python train.py --n_layer=15 --d_model=640 --n_head=10 --n_kv_head=10 --head_dim=64 --d_mlp=2560 --vocab_size=8192 --positions="rope" --bias="none" --init="uniform" --warmup_steps=200 --decay_fraction=0.799 --decay_shape="square" --batch_tokens=131072 --steps=5520
Each number is 128 + 32 x the weight over the matrix's rms, rounded and kept within 0 to 255. Layers, rows and columns count from 0. Numbers have three digits each.

# layer 2 MLP up, 2560x640, rms 0.048, rows 1213-1426, columns 0-63
136143155095169101140165156131128082124171147140134169134113133164109148139055142205064121135128093189092149131167152174124118107143218133153134145107197137098101058096155110126118119125135121
133164113144106194116137171082108094141122150078115116162121142145162119106119125134158152149052111107120058152135140174102131165110140095087130175136137147102123134174103089087147103106089084
138136133075153178118121143109093129136170100147134125065147114138109090106197176174172129153095123102115126078120112119192136098139159083121132143128106117133117134196130079166116125115055094
114154140118109153137135106076109133167114163078166122134091143161117109134121120205124134090090105158151105143137169112117179074086152106165138140149167170195076151112139091197096118159093135
176160183068116131115151127139120113122197115131123153110033166135103133146125122179140155190120145109121068121171132097151158112118123110190123111178117127129167104185171111083138123148128166
158147148154051144134131146126094115148105154153155140181138131073160128144151113096174170178114130133148142113142133119135091140099156074135150119121171101120135139127151107100167095125103174
146124159147140104123061139143133090097124070076066138110115145097168158106044130089175155174108068150105118054139104108122133142114086144102176123107120205187147119138176117173074123105128184
165118173125129141130094139143167137082107122141143188102141162151128179151133108162113155156176086107166151163066137153143095175102073084136125119110106110100104123160195135106128135118106135
136119172122131080101196167126101114066100123120104134137142081107126125178166150177158139165094112134108090147122089143121136172179105082142123182115123116099136119143127084106113174166135132
175111029208131145165109100090105101113144091142142060111203181093145106157105144130082149169105150146093127131134151203100172134117142121170134164092169069105149100133111102087099083126127127
125182145129122117101114139157118178159163119099146120122110178149138098114135158090123167100054148188109123086115114059137123072112140118118184161167168165156142098165112189122157138133140127
127199106165118178115107134157112150081085112104071134138104171207156077190138100073144136154123170064140094071085072164144107226097140119114084102113168129138165145159192159111123098133095143
128147120106215073093125125114099119114128123109116118146120086153148107094144105161139186170148087132255109120174119139117107153146144158152102153083143116110178094157130150103103085162116127
116099133130119114156120182100123123111098055132190154119122103128099090079075125123157140170101131116134093120108144111157163205073139145117102168121138127171152144126123126135154218144120136
179167167164119097110129144122146147074108147182156090109142113132145094151077142147079151166165110152190122118129122160154113121118127107109128098094095160086126141090140109166078113073133118
112078111109148118123137144157150135084112126124128121155151132160131181151132211142116118098117159111106110154108115087160125109104165114155088172085184144133127149145136180124175108080156138
080136118091121153143146103097125137156158122113168178160161113115143164155164151121113091148104105120167171105145130098140151117119114074077141068162087140106170165131138137117151142207161154
088130109120080147071134069144033127067128155063179098145148145086114136111129109098104159109179177089112118209101093105122153110190098159133088129171156104168087090120104228183170106188116101
133152145137081194135164058166087153131142136139124097176139143163086169122101118185110113132156177160088086118050153112144125137120166167132170101100144146149117090093176165125132134146138132
155081131122177139166148107106107152123109159120093048154048076158103143107127156131116183169091079143093104137164189152089093141147130071140113139157173114139105132094172132097067127163111170
120232147113110071044097143143103128114083131106132158077117108133138178189113151086113128135198054129136160115139118113107122075157165086200070179099123116174113186180136145069112088089127121
135150104109201111158162124156107160069176116161175073117142096160162103138095123115173133145070102153144124147120116161164103115130138127141206131147183117176123046102115106154132129115164078
128082105146157146220116134073117159105156063131159118137123143124133159119141177154119149134096142135109112123087139124125110128129090165115110138153121149123169109113119129100120117129143162
103164158070125155137096105129098178100147114131090119092154101134086117116071137163150095120137107139160101117138162145097181122170174132062175150163185098155160186179184088054133123117100172
220134106168146089124160170084109123176174124116135151087161133113118132164116092144089085172126149149154075087105131089098081102127086049120174156107168122119102111105120079122134134165099098
077127202166163104126105127096128145151129064173115154175167071108067100152082188120114124135145093136107159120132118109129112159169147088109211065093118121163121113141094129157075155087131169
182134128169143161165126155124129174121160169126163120179114126132138160125086154110091154163137107068124119154088173169054102158121140093080122099132105137150113116197134126107095090129118169
156132101120165157187121062150174199151082224195128153098162167085077145171057082115068123116191083108158141121124144145049126083117121156100129119099141067105102143127122142101108131159144066
137099144095129144151113091113094145152212159078164140119092142187181106135107080164154160142123147151131067133137162137113100123084061134110177160158139093123124144149161121119114148138125127
086146156126183104143104099155115161142124154103139109149078095109103131131156095087136191119122119167099133139129101130176121108114162116134137128119148124092097107134140096155135132113090095
145112125108090083137079145150136108098112164096142115146094127137169082159143139126099170090139127169104143163112112119094177146164126141105079088123100217166053163136067123126168195126109116
129152102164165130136188120106107144119125142177160117140166105123134097101094129144134160218131181209121183120091107138126145109124128138096108154128119135116142126101120148118120118166161110
167147139101141087167211130172138098118140057106137099086154140102082134129070134101151204110138091168098182077128088120131084114028088168150104096052128106134080154123118116146099171054122072
160125107129109125171077068109115168058137144107109124091115166128082189172129176164112203123114129125183077082179130089086115107086090112125161163131156124089101123114136140134097098139077175
129144178117075127114100117118140095119111147140142147126161124098119162161159128135119150111193111148128174108063120140134108147107104117113143129125168085101124127128187187128103082125143155
153112108091149093070089138135093141174109097160162163171136134102111151160078142123128188122140107166149143098134164100148116174134160157089096120120134084123145145112110100140139091137127067
113168148082153121112144114188163149133132101085120114127144151167150116085154137169117148147099154177137148088107153134162147137161129091179105116175118095113107138139155065130162151121161107
152150070135123132129149130093120133064162161127096133135137154097117205145153149090160105090144064134145111095082070157123162158117113092150148130117095135145128158153116106095145090083109111
156158128112152132073193072104098127131171181096153147119095150062139123151135123121132155063098140116126109127060138096111124133125078144123059094101086160172095146158111144143120135091114117
092187111070116084086050093116066122114061132111112138140092086154094103095131154110154114126132094174125143057136128173123156125074113093127105189097194076227135094116120026141151135088114103
148141095137132135098098151159137152129185222150160153162143094115173148144097135171137099068077096106127141115114126098131118117085130137190151117160232109097117131150161053109086176157144137
125151110120155117129116116152095159115148140164103155114111149196120131152084105128121158140169135158120129108057152131101149146136130131115120140097138117150155097134147113154133158158135127
156112076115159143167137110127092146102154142066175181101168086119105093160144168148171190178138109119117147150191104153096168109113067093150165161141143128130156058138115112123152136103139146
200099113079158110154126088110165103107128137129132142169124152138167168140111143170153132171092133173124125120104142164137174099105153124163187136048136154139121131147193170155151141188134159
179142101130152168127147100066110105108137143119152146161113165092062086067122143129150170076135198147116104156187109116164137150090136117111173148112109124110073096176126121177105122064179121
142154097079195129141165155159081160098110145103174098159102126136137172147127143188116100138132098112142124099091099135107118106110111173138093115128083127080107143116159120140117161104098071
165157176108121158108146072151121126146111057139147158144137124114131153151128098115165116103116154121123143119112142137144095114135111083173111134125098117172121075139171151123066178157101138
106127086135079162145098158135118146148147099243136069215141113144127103079096146138139106147161073169184143138112105125147121175071139087125106127110119109119105144126172128135054123155125124
123093154101196108132123090155128098103123072104148164095141156124122090185120140111082121134160098085129170123137132129100134106151122118086125143135132123142170090102099101141161133144067139
104126075099128103073160061132098166147113140145167143074125126107118077144094125118130092087147202110139088050127127145120198106111098164166117115115127148116190111128065124135143172098130109
171129093076147126167144122105115157111120139134126135127122148185131158140124091106091121159173134130166133106093152164136129101115134127125089127114107137154122123133120216144173124155140185
149141108094177158179173132128105138127131117110123121121121133134143168080187157143140113083118118143179175092196188182116133044119161116117146137134176131094191158095175094113122145106093082
178135141088168088220141125084151085067106102145131156026119137200057208152115140091095159109089096172126099093137118204116115113070138141054109178084096117125196140138102173113164184187209089
071123126138109175096160120146154098095128061140137124145102195173130160125147135145145067115151111102085159182106160134109159147125153179141153130088143166111117122137174118172114131158131135
193175111155136084095153120150110124102123117151180146107134118111123138147128171184137118106107142149169133106115182119079109159130121136106134100122081131123128135139202137120115135134108126
125154105145111134129172149160096112093120104167136061132117087131103141141098162182095120078217070122098166117146108111118100098132151113087105151123156129116116088145068107171152100081139107
097171143127135095141122137157100165150064120114127174136182087093127119124114140137108150107159100102139161127111132158097105111131103127111121093135158136156113150104154163144142142110137111
128123125129102096115137118124122150077163167098162101161105157076065120191126151125129102185111161141076109121099140051192112154127120206127121076099094098143122194109152108126137138203137137
100135179116126155133108158120094146102166132108157144144129150076082163102144121130114167128149144146184089166137124128062129126101169172103178119124111119114127134107120117157105115183118107
113175096077138053072147153078124113130182126167142074089166120153151121117118182070108113121177201118146096154103125109121176166093103147179095092152142193112102121042140202142127153078118136
119163061140105141147143115144071081114127065109094065144180102126095099165120123101146171156086127110107084094147168126083141116149125069131112092139157054134151142137129150156154082146114156
150142111151142115122106164155079146107123118139141150096111116148097117165102119151102158103120128148127132119117128119109074159090095139121113105113137140087114153110139112123091134146118129
149074053153125007115143155125134135117141133151177158111150110138119116137143124190185166080185161145137097203086151124158116086190141138122069151115143095126111171142159115128105120111115218
118128103153139122111104112146082136118187170172089133135165121201126142110103110172108096149069122104088147148144125161117137141104153110136134122118131101126132146158174159145083121181132145
085114135122139099147115108135175110130120128148135133145144130174124116139101161138158134111129105131148121148095098171074134195180133103034088134130145103156090108177154067112076120131135166
119095148118134121140137144133102171115136168087156126235124142137116140156156072143104186124147123117123168074108201123157134138132143134100101160116152129126168153110115133211101150038127132
173095111183187149041152148133166177133131110135129194111131141119138139146108083152086133119092171152120126250064146148099177167126099188133136139080122057201138115127177083111105078150129119
075062132075118129091153145155081167190172126139074128158140110101114132172132172086142219133130164168080179181144151171093182153129113105134111164032102108194144113101201148152075082132070124
129096121130151153106133141159133143099073089102104137188118162184144136190135142142165146137056096164063111161069098171143136197104103068173115136092036119082168164155121123113132121080114124
129133106155111104086128132114163077119085152176105057131119199084156137136126149081117141191078126151128106121104193165141116131151094157141170165169159139115163056119123155064152219112097163
093196130133115124137113092117146119123158129164116144166121131186097099114171101123172117115107171055090121141061125106118107112158154156082107137105099096164148177167113118132154116166144196
146113121186124135217113174181149137127189131143129113163128139163121154114114091139104183096131092111124119097150122128182117134052065164135101161175139098154149122134092158197147092170144174
105127085153105123090195142127093162120184101141135106186124150133135072156088105148144174139118162123129127106150144153115130131158148131103118136112076136006113112116152160202123124121108131
053067140138131093144137137130115091084135115130105140132089113167117132108154085105127146122095148152075096122083119140158140123132152071095115131087124047137152172144138155108146115161156120
156139131160137079124093124172061162111185153112129101122139090119095105108086200180125157174153179109129154119141130116156175090141110124148111147191145097113098186123120070111132151168126178
061080112128140122155097091163080147160104115233101173194118137141072145132085093156140104183144112204088100110128182049091161195106097107128096111071122146096133158172134202106132145110125114
177142106090122152125111083119104137080139140093146110135145087124111137130123084193131137098155126132117145119120129104150133131110125151169158104134102168144096113110169113112092134131147095
111134137127110106140173161135141107173124138136118141107152139117066157127144182143196134168096159133173191119096130094113151092146177096080124145121093116137103141120164067168088127163070146
100090063153146097144119123127119142118134120183100126163230133147129182160129107120040147121157178159193142101084176124147181171164117108110166172146127129183124149181159144111125171077120145
185197133175149167098175143134052059058092145101117133114227124117130135111135090131115157126148161103065093110183101092107145108051172074102110169121142152017110091054057096127116094120045147
165101119167137151088080136096129075088101127118176133123165167097134128144126167155111133142168184170077108182124168149164143170091188118123084150118143139053140093140137092114098111149168124
099141151116124156104136152111085125093108120133134108168149106131129135129102117066073177119159170128095075180147181170080103162154108102124093099164089169112177113170107109127149098125121114
106135167187124127119100146129142089153089130122140104119120134127130092177134196147133142130098126200071118103107147117087140158120145117113110170149107102121124116180195094071164122128127150
107081123129133164135103130145113053130157130115134113126120088053088188204106100149178143142167078147117106133090122160108114140116129123159108149164130110084138127081141174116103145143112149
162113150247118149062131135142072169104105131120130093129113110108089054144097143165084142191115133125135133090119102152054132174158157134081139145119169154108115127141186126128058060103165118
120130167142167140141144141169093128146121188129102143133134112163149184106090182143161135097125153134145120071104133183127125157131135194213130148083117092096116103148146073116176145130154139
098137157146138153040181207136146095126089106161153055183109141183111111089182175093177169189140127118090162093175100141082139133107150106167142084119098151109116134085086043137110113142138110
137150149158125079097142140134115152088112146112154166106174124109154122111112148116076124080180136139132131142112106113093146060143101121143131161126150137136101085166162100101056123108165218
124130107128156151103150152148118097127170106152153138142143157158107163230157174119141152126156172162151099076157131161187085121141190125128146116105145141166100178124103110153097159100059066
091164166114128144148082159143123093033178107120162140104095144145149101105156153082193098084185110120159118126066151126145134087123083119069144184216122104116131130192136080110056106181153117
165187183231157153100120137168109162075169098104148107070115101099121101142098125124147126176085101154124110193203159179127108098059182072202124156094076110111097080166119163079186145078108103
151173083098150148174118067168058101090138106146143110117140140160068093138171144165093103158135139083149140123125124142116111112084143140176134131116175119100116076170176124149127070091071102
116165154168147149115150100126124089111143142104192122119135180114139136145130099106095107155141156141127121129129158096143090120041167132107088174130132163077111125146131185077128148238095100
175199159126090168037102107159078117116137121108199205181108144089110126168149059167031140165116155136157083175108135165134121189149100086211148077148112096155155212126169122172048121131096104
166076167172148122156101069145141133151100150103153143126054132154128123156171108169109148127112144136135092129174179101112142127108138167066163153119144148126097135082182140180077147197137087
101142141094113153099094120106088138127101165102118100138123133129147117071108123129124080128095183134075189051155176185109049136134080135103145132161149076086159158149110115155093077148148142
136045087093127142145112127158206111092110118150129100095086164149116098086167143159129120163117150058107137106144135104087092158114132069146132093154141104103079092088103126127112125130163101
153124156082104138153148097112090168096124151091122092077107096096120142104122112186128130157140132156089135144133147113164103120178102130189128120195060156118152110093166155176157124117146067
125074173106094132146145064131125149118113107118185189205094125135116192105112144117144114174117169107086108138148131118135144148176115119194095159123132190109077121067192203142153144128095139
133105169193081130080255085144034122136136098118148136153122173159099170139115201141144161130162154155145124146050117073163120143113128115111125092134072102158117202132145132153096160081112146
123181118141134140071138164132099173070150124094074080199105208101127114176108086113154135094138098114082097100112108163145088124152110132101161109118145138097122099174069148152156114104165111
074113090096084126094158122127147110128131085123155071154173176125129039160106085166215112131089101065075137127125143114143110068142122141164108147135102133149113209162144113120169123120176231
125078118115122115116174085161081086107168099136109129157165087138186134165125140162113116097009116125081113088150133089101079105076126122146112134146121148107068148126166162173135130145129169
173105161187165184135102189108146154138140115133068101074164133137107124192128139110131098141024070166111147129155109142076168145048156145136116096115131109089127097158106098088137139163182122
151016121059100096131092130135173139118120091140142137142124111118097135177071181083128096143227122163090087140141122103087102093094069127097125095150137146136134130096136187162096153129085047
106177159103108126126131137164146145111153129124126142168149170146118142163123118132108129133092111139083135091081117109181138112099099113187114144188111073098101143107149148155125156135089125
153085128090099118093156125147110148146089116135044070068141107128160126061141127077100123125076125119116136152124073151105167116145153126140092137160131143142117112155129088152114126109162136
092112138138047139153124126147031163068131108170110108119162137140148161118112097108120070218122051171209174098117148144051118122080187149138120129109130143072100126058185101131117154194102174
123149099127165123141066137154109108097094112173146163101107143171160152120109177112177184146176090118120113113164182104111112144153102120099124116093172156135158151083179105146149108092150127
143154137183111135183079155071149125142138128155126117154147155093092114085101120185179149147191120093161126095146122158135126217139156078151078147045151110100135142127150186097111144081149091
113099060171131135123157149124154140132063134152096078109157105132164144133115174081109089179062116120110143089126095131145131097052090145088133188126143162101159065144115096128161111144118192
150149125093123166126138096125181053108125156062097166096113163100079163145130141126140197068081163249087117109132132172079114165135088101082105124118086157139133194176167071127184205121131032
113103133165153108088127157129107153107163118117127131093106074162170087173109161120178117109129085137085151191166152111165151134144115079124056126125177103125136139113168124101125129142159079
139119220125134106119109183126120159095152075146103087109175175127137162135159137099125081127188151119102099181131130112159102106161105118138150135203152099088110140143148127185123107178072122
125115111131154094124110136143072155076130112106087168114136072156157124166132114122116126144115078181169085145112167106123115146120138091140120118132106150109111102147135103115082138153069104
144126137139105107112121144116127134132178137146151149071111138134065164123173105157142142084132154177117138128086114108150102097144137111124127109106123149156139169097128125140164130144152142
203105149096101171142180154221110109109121092137167120092137125108115153164125093120062161149123109124144159186070095085126150115173230116063115063154188084214153088083145160120122183186158191
118129204138105125114161118173156124151154113117138121124081133163110114121092086113129110129102101146165140077114120153141184088149213095113168113131146047150075151105144140112153142152146124
080050158120164171157168120101105200102071137140140096137191139140137121124144102157120137133076144129157106149180135176171098164109184096111193151162159121107099111137163133153071116111165163
093122156111129115111109137167078144108126145185107080116092122090070125172130112133151136134099061088133148148122135149111129112149125119125096127203188076124080174128173137142136121107126104
147147130128160125060154121192098155080143117063135156104163132097167174155123124159155120143117086144093122113159133082137098091103116084175101136140104111171071164108132095074091149130123174
137138156141117118113119134107077103073108143122132112204139121060144118109137109198127115121164155126154126150094122124137142164128122116171100101140145117076112151117149109133108159100150118
140161133099112092121117099159104191117131118129122136131101135155165138149133093177150165203098143159161077147141187088095068150128083104140141148121101090101124100158163201121082120125113102
130132137078105083155084138148088131144103078114120167189109118115150153115150172086109093121099134104094150106129181101099111078138127109126123128122199126133105124069104099146157127182125155
109169073172094172135081176136115135099192101151137151112143146091083079099149166054136105184150148125131127148106180125203146183073118112141120148177153135109149128154090108145152153111056146
065079086183154173110093112099123143126085068100130062132090112141156183137112108136150156107103110132109165085100135133163161142106124150083123130172146138062144143160119138165100127104091096
145074065191172145131135115120081142147132132092146122093102106166126148105131185133094128155110110122132094081123121114153130072097162110107135113092152144186073107167130097061124151154089208
150165094119143110117199131150141183161164053191185118141201125134117078189110125067048168132190132155175148105092130109103141133143194093171167145112136154095113148053130099098190088122138176
093137135117110135147127063062087187158140132155175136154132166137140067125159171109107130131151084093098147146147182109095183117119205175145115121176159135172134147100089163137103095174118157
179126121129172168108103108160150177134132088135115147181088066099180032208116102120094099121095090099137079106101153064092224105087161130060139155156125055161089165099126152132133139147125176
139093107169136104108114182132078078130062130141142158118138129118093083141144131084149145091109149170149132071113125163121161124098160139117092101102099129163168200089106167178087154133143101
164138214107149121128109097129119183150200156089156089106137159130093102163103146115116162070087085116077139183082129122094192120103141155107100092131123117101173146144159079132188173118168111
165099085132099130161119132114099152169139108160152102123117108088095144111114120149119112132134118124162161089117099140118159119098110177099128112163149115113086157180111162105092146157178110
139143124126112093118175108126100152121152211153140184131125126109125125165109151104154109092161155081113176104104097128136148165118109152107169077140139140096126165139110054113101159091092084
116079029151094156000140039223118067156119131058185118121103141109156108034129000179088175193184101133021170133092146146186178107051108132136106111188117064070115176029184092169080080066097072
153068119116041158150134155111079142130183099145124150111142167153127115150160141113101091139171127155170114152142145119134146075136170117140147139141117106095150060091114117172116137151116090
142106103106115125073119110172111180145133116093112110086134145049114179072158197093160148152124157157095062097117139123137134163144174162147161160187180071115107092061140111076089090172115151
159154089121061102171160196177126096141144069175144165117124121136082100115125100111102124103115144134181116100137171209132145108123104094112050086104121142154092128137156146184087185144086087
113111109100114194142131150150109101137173124123154170155135167126132117141103158170171105102102139156139168121114119079154127143042197114148159104142073122106134127119116126176136162091107101
137096135085073157067136145127121132125101115121102112083123119167121116103109144112153101148121160119112141071114114111084145146036139138127133180137113161147093087145123130092119151127109137
137102101144137147174127071150148072111095098130088067184149122134151141125144138145130181145142149126140122107082139121121130139109082137107093125100153159162138096150128191127117187104144136
113078175096047181096165074144058112159112116122121086093181139098084085172108130114093173162091157139111134140151069167045173120129077074134135175125095148148120210080189103183156126138083114
123172089112073119172162096111062139109118140112158159127076110113119145177115124168155121141131160073116123137098086141128198140148081065140155127093089167067105142086107164139157135090101099
111167093136147117105154104074148118163081139115163137144183106143107166170138143175140112122166100173059176116088137125134124200104110124033116117098140129119109096144132147118148078121139110
109109129152139060103111156125120134125115162167159109149123062114122139132105122140106111137074142151120134126089178140140162145140147075089127121158164133139126181151132103121137151104124133
082114103161095114080052094147114179123137133141143057166127140167089080132093103161142072147094155097173130079115113130129121114083108116172113103156101059109109112080124186136076130150125189
072134130109144103113147126199119139103147144116145116135127152082122176118073094151143144093132139152122120213106107119159071079081157122148137147114203118200111088176158109161078137140133188
130192124142080110043144119099103151103110141114126111131134118127131171147113122160151136176123119138090141131146147120127186112122107126173090140141118132104093137163118129116116141103111174
148095117122166118156143129111086156146148186107100156173145120131119136138098098145112149157130155132098118139156147160109135168171122170101142131081156097122128120194099105123138139113168134
137138150178125119174111095151066116164178115126151133129119170108101168048203103153114108133144107173102145128158124171193092164090158148115118110141112142162178136109145164090148143110174157
148151131151144147146185125131127120152042146156141117177136188176164127129177132062119100105080131138170218095131159100136156156131179106056158157143141167144115148117141046107144116039117146
091133124101157150112126115072114152171117133123166137087109154210145113121114189107140139115078161190117137121137117113108115067138125098117086145093155151163144144155110113107173126138151151
140156132103131120066143140127151104099112121192150123137182108152084111142186128127120135138140137149076131111173105159071130154153195106127160123118083103118132162142108062127137122129158130
164152151157191117164075180092151156104147173110106118193097141123149102115140109128135192173131122110122103143145105185071171199155070134105155080112158103145105127096143099126142118144114162
150119149121059077177103106125182118068106112121113127153174175122124149117158155125119094125141127097125118134106128093135113126167142115075116132066133153100054111136150128119109143163146142
087071140137123150136148159105099167110123142162153186183116184110085135119151160142143059170096111137082120160113070114106146167125126155126200103078123158149177133131116076070144078126119144
114155162101132098089119154133054126081112105105134171145163126158141132132069091135118139117065121116138163142101160153157128143107125163120145146065109170128152099115118089103135087176096118
136105123084128126156164156164127140094168166148120146123103127155107107172122094143132138094200140087069110145098138127162131130132149099108177168145097171166138096120155137151091174144141130
157117131121083094110170113123130116093136092185186203084115107133141110155170157104031148078186105151157099160132093078153112131117159120150129105102129130125190127117152139096125159134085130
140073115147162103123122155174148128159130117171130086091092154177096120127146146080119131126090148126142099144140142153167109159123167087117151113139174124121133115171176114115098102143124165
127072154116105108132194132137142152113144107152113182117089063159101173122172182198123112105101108141147147142148113129119145184140100121086172134121187092152126091139171155073129147088101162
111134112111116112115134194135134114118151131145149103144164099134141139123114137127160142145123175136136125111151140098151166139096064114112126118122088139150116119140150182147158112144162188
119158158145183131163095115106134179160166148187151143131117151170033171136163112057083106129128118136154128173195105129131156096145146103044135175165158107110114101160134115134135136088123077
117123147126116165151131144142120100101132159122127131202113172101112155130139088120123144143115127144157124097140127166158117118128065077108138116087162096109136095162107103156087185132095113
151141083102142120161185132128108093127163110160174132136107165106111137133188104194106085121090181100058100110080096136119109045173081157092171132127170079105111093085145117150218171147161217
121151091130108117150139172175150120122180140166115140123109193147076126110109098097110129088160119136129118105174145146137131084110091097120094128106170145097104137157126098108100167171110147
139093214062121150134136117133141127070155151127150181167168160163088184161130136130144157101096154180113159076146135121134128071144119150109092117133097109114123126174099170175184141143180132
114113153109132100092123140153107140121134101164140116148095138181141151127122149122115143199098106116137170117082119142101128117113166104114118126099141116162158144127139111128143069155107105
153074080040098117069175143068076098097062176119142177110115096167109136121186129097131185103139145170094107160141120154103136083086120117162121149094196115116156141142124047189149107073139097
152132074202116093125161181174199163103148054109124073125117136158128106147124132182129159151060136140066118103149099126183149161095131054058121082119126106111093122146126108155136147057166247
151175178134076146124096046072114161117101102097102170134202155149155140136160149162163104155117088156100180092123170062163104163100146053177114172155156089147136154113113129135108111096148118
112138158136106107095140110110144202092146112172143121135134175203072137152124150134154135129100136178144087125118142122128102106107102105147181087096155113191118105132125163072147149126101101
056118133087168144133132126102108188102152093133134079200118108145117079120133075120101141113128159168103164166168128196107141153116133139085118167203153111109086119119145096066126122133150105
106131120158151154145135198147149158086113149119128126142097122133115124168171150124099143088116196138148124120140144157152097083128136106149147119156147095151116162143111132165136138135163106
152164135136119168150175100155111109162121045097144070069175082088135140093153165160124162145140151147172181067095087099109107092124171136099116131152127123099108111124131172109093099151159170
180126152172136137104090177108179152173126129062116113102152139127113134118114157141162092094102142171144167149145145088223128160135192151083156110096187177119141090122134076124127091168119121
094130149168064169075093091104118124141164141183126078133158133108140144124077134139142119112108129210131133114072117133160135144103146133155192098156145138141146112160134079137135168100148159
175148158051177119088153170109127072094150084148139077105126116136132149089145143092178116133100082081123127108092145114133125126142078101083117160114110175131143094087111150166132166185161101
130089164114147105136109169149117185089105108129145148149133089122078117088149115134058096133107132162117158110093068114142134156079094145135092093128153136084152104126177123083126189104153158
073112127113147114110160163152147168052168123152147130077128154136163137160140163108134127135045111163136149192150124158121091118117084141116125147104174058198111118152136108135196156187121122
145107105124114140157151105140113101114184162147171176130076146087115157154058109190120129024078138165108111128117122149189145113108140128045146155100102087119117149116116111134169140105120094
180102095145120115129201118066097127170126180201116158143158095146203135118101149172097161168163145069089114132055096131110122130117096181108120014147075101108114147085163121151115137118144208
107168145149120078103140147176114162083154104121108140159152146135123194153149066152109162097085103141120165168113114143118123171152144120116146129137109114078133074124168167170082229192130124
137162117084169138156092112112114122128123121104143138128124170093088122100138105191132166132149171181151120106129095156124143135118099164114148133148083113113136081122180128150140146159108133
082188125081138119108118096140142118089164083141143125182138132126142136144102132118162107130138136092123108139097147116131162154123178117140196122137129141116148181116055157119122072116118112
089132168131132100065120144137110116115111110128104168110186100156182197131095128120126143117131093154081160145057106157116106163172147120148114112122124111156118102118151114158117126158093145
142118159143102151148121097169103146136103117120120083122125132076097099124100100128113123108138157129072137146133141129157080133126163115166169102108130167133132126100127138170098119136145128
117156153131099111154137145119058147093126099154149159128124101106160151159170123157141100111087128150170127142159147132159164168150147114058131131120104123098067154138116102075115182127155159
137179122117137111144073142140119184074182179148134128125123091131102157178145093091133160145097140137128097096060156089110119193094133114194111156129149135103161125143138145037113134117093123
157144065140184112133122153127150110139159154130091202166132138115082111173153095187093129127087085131142156109111104124150152197173090096118112120090136103168175120162182129123144188167140127
119126098153062044153132092165172145160119124120171095194179089164107113083160170141130090093137094169111141060118103166129167110126123124171096125158162188129167069102147224080081077128116147
132099169131195077115174152138152133074119145109124121106184179129114096098100166111101140177106110138148134165149108186094140107121166111133078163132203135084151087100108158101137129167157141
090133143117134163065118123121131097077141139081144140231107116081135097132093084173102166132160131135114146203122155164176134180116166121126131148159118098129099140173146123158138076096198143
109141099080123097124089117110140108093118141152122120160125161121171104131085160204143154133055111128116083136092145129113066130069145103132104165078147106121111180166131108107081172081134129
143129147130116136136120148127074161140187130106093170103127145102110181091098059154119145118054139112120179153107126118149096078143078053109164148115144081149129131195155133149151110093160145
189104125142145120128083068081119097176167073146176158196114084154128080099180158067076077075105125071150130128154186117150086132113067196025099078129163136117055103162135128067075153153152129
146112133130157145139166087103158148113133140105136139166123114133108177159172115147104154072140095125125148113115147163132071118161118108077133149087138114136170174132095160097165153099153168
188156090102120119141120092192156170145161137054178153170178098119147184144090158166102119130138159097130121141151129110140115145141102071131141126162129109087136141089099119085110074072145087
141090116138123085124109106111116075147161083104111161137131103082103109152130077087091060114109155123135164080134091169094186179100132086089099128142175130131090103042149108116130116116069081
123154117144193111160137135111172142149138137189130104178132098152120163136136106162099125108098146141151085117105132133109157136042126053106174132138137167117108089096115133092185128155114110
144126192147099105084099054148058097146141069164104075065145132104133080046135090142124173113117172175150130168170113114146107086095092132118198151139152123124114206149081135149074153086129129
124119093111146086170224137164113170112076101158166107162153134160110129133117149122155132167096159132103132082036145110128095152154180143128124128145171190136088155091131190130118103145132151
135126087122163134147109141153094121099122120129141138133068125147097092146094132131087132115112166106159129142134125149151101109106163116156121104163157097141119123148116124142104117151131090
115109161187128087119116138067103111105121113134091110140136097100131118138120139085147066141109116138135091130093193105138170171148126112120128126151175100140167083126076183160117118133147114
133114120099132120084111086121155130094106152099151142128168119162062116141164041048076148127109167199104063085105153157031115120109172101087175132107144083147067125156110130122120135162180113
155104137136142106196157101119100112087104189133059119078117091132105071187201084156142095143142108050149100148083110154121127156150181093065098087144174075115160194110115097167083127055136122
129073112121159118142170133135126058134156099174128174111148155130094136141187145112097107101142175142088119063099138131145142095127133129128152068071153094138077115114144092178108146112127147
110098145121183122144139135107118171141142125176144192131137142141112163100119118133100122082151164112104096109146151168052119136114115121149136105149107099142125123096126164148130145095093133
096116126199040132071117113119083109128145168057091211158073185143127135073117139095087148118185145114087065097129128179141101175117104076160110123091101128089168098161083167085128128120105130
141127139082171130145059131157142160116116134087089205114135135097107176145051074211124157173111149126179119136112101182073096123156182079137188126081115094187150120091116181093108146123096108
085108131168128099103151144145151120151127111161064095151093152112114106147113145156114140125128056077050187089133107141079162152080175135113114158149140130127118156111122225153121212155098118
132091166111157185147160098116043107130164080125193074147137132102099170107106133126126120076190148119081125115117157117129087118155184104095186124159145186169116101149147074145137150088118110
165124121122134082136074160132117076197122154103131128128123148129120121145111079137137207165154104164130118090111135168144141110116093120135167133162142103093130120172153119123190102124107081
120130160156091133105155153105124197124095087139128154116132135194157126115106156154106120080126101133102144134138134131171127113156192089178149163114176158098139138123156101084148127084109062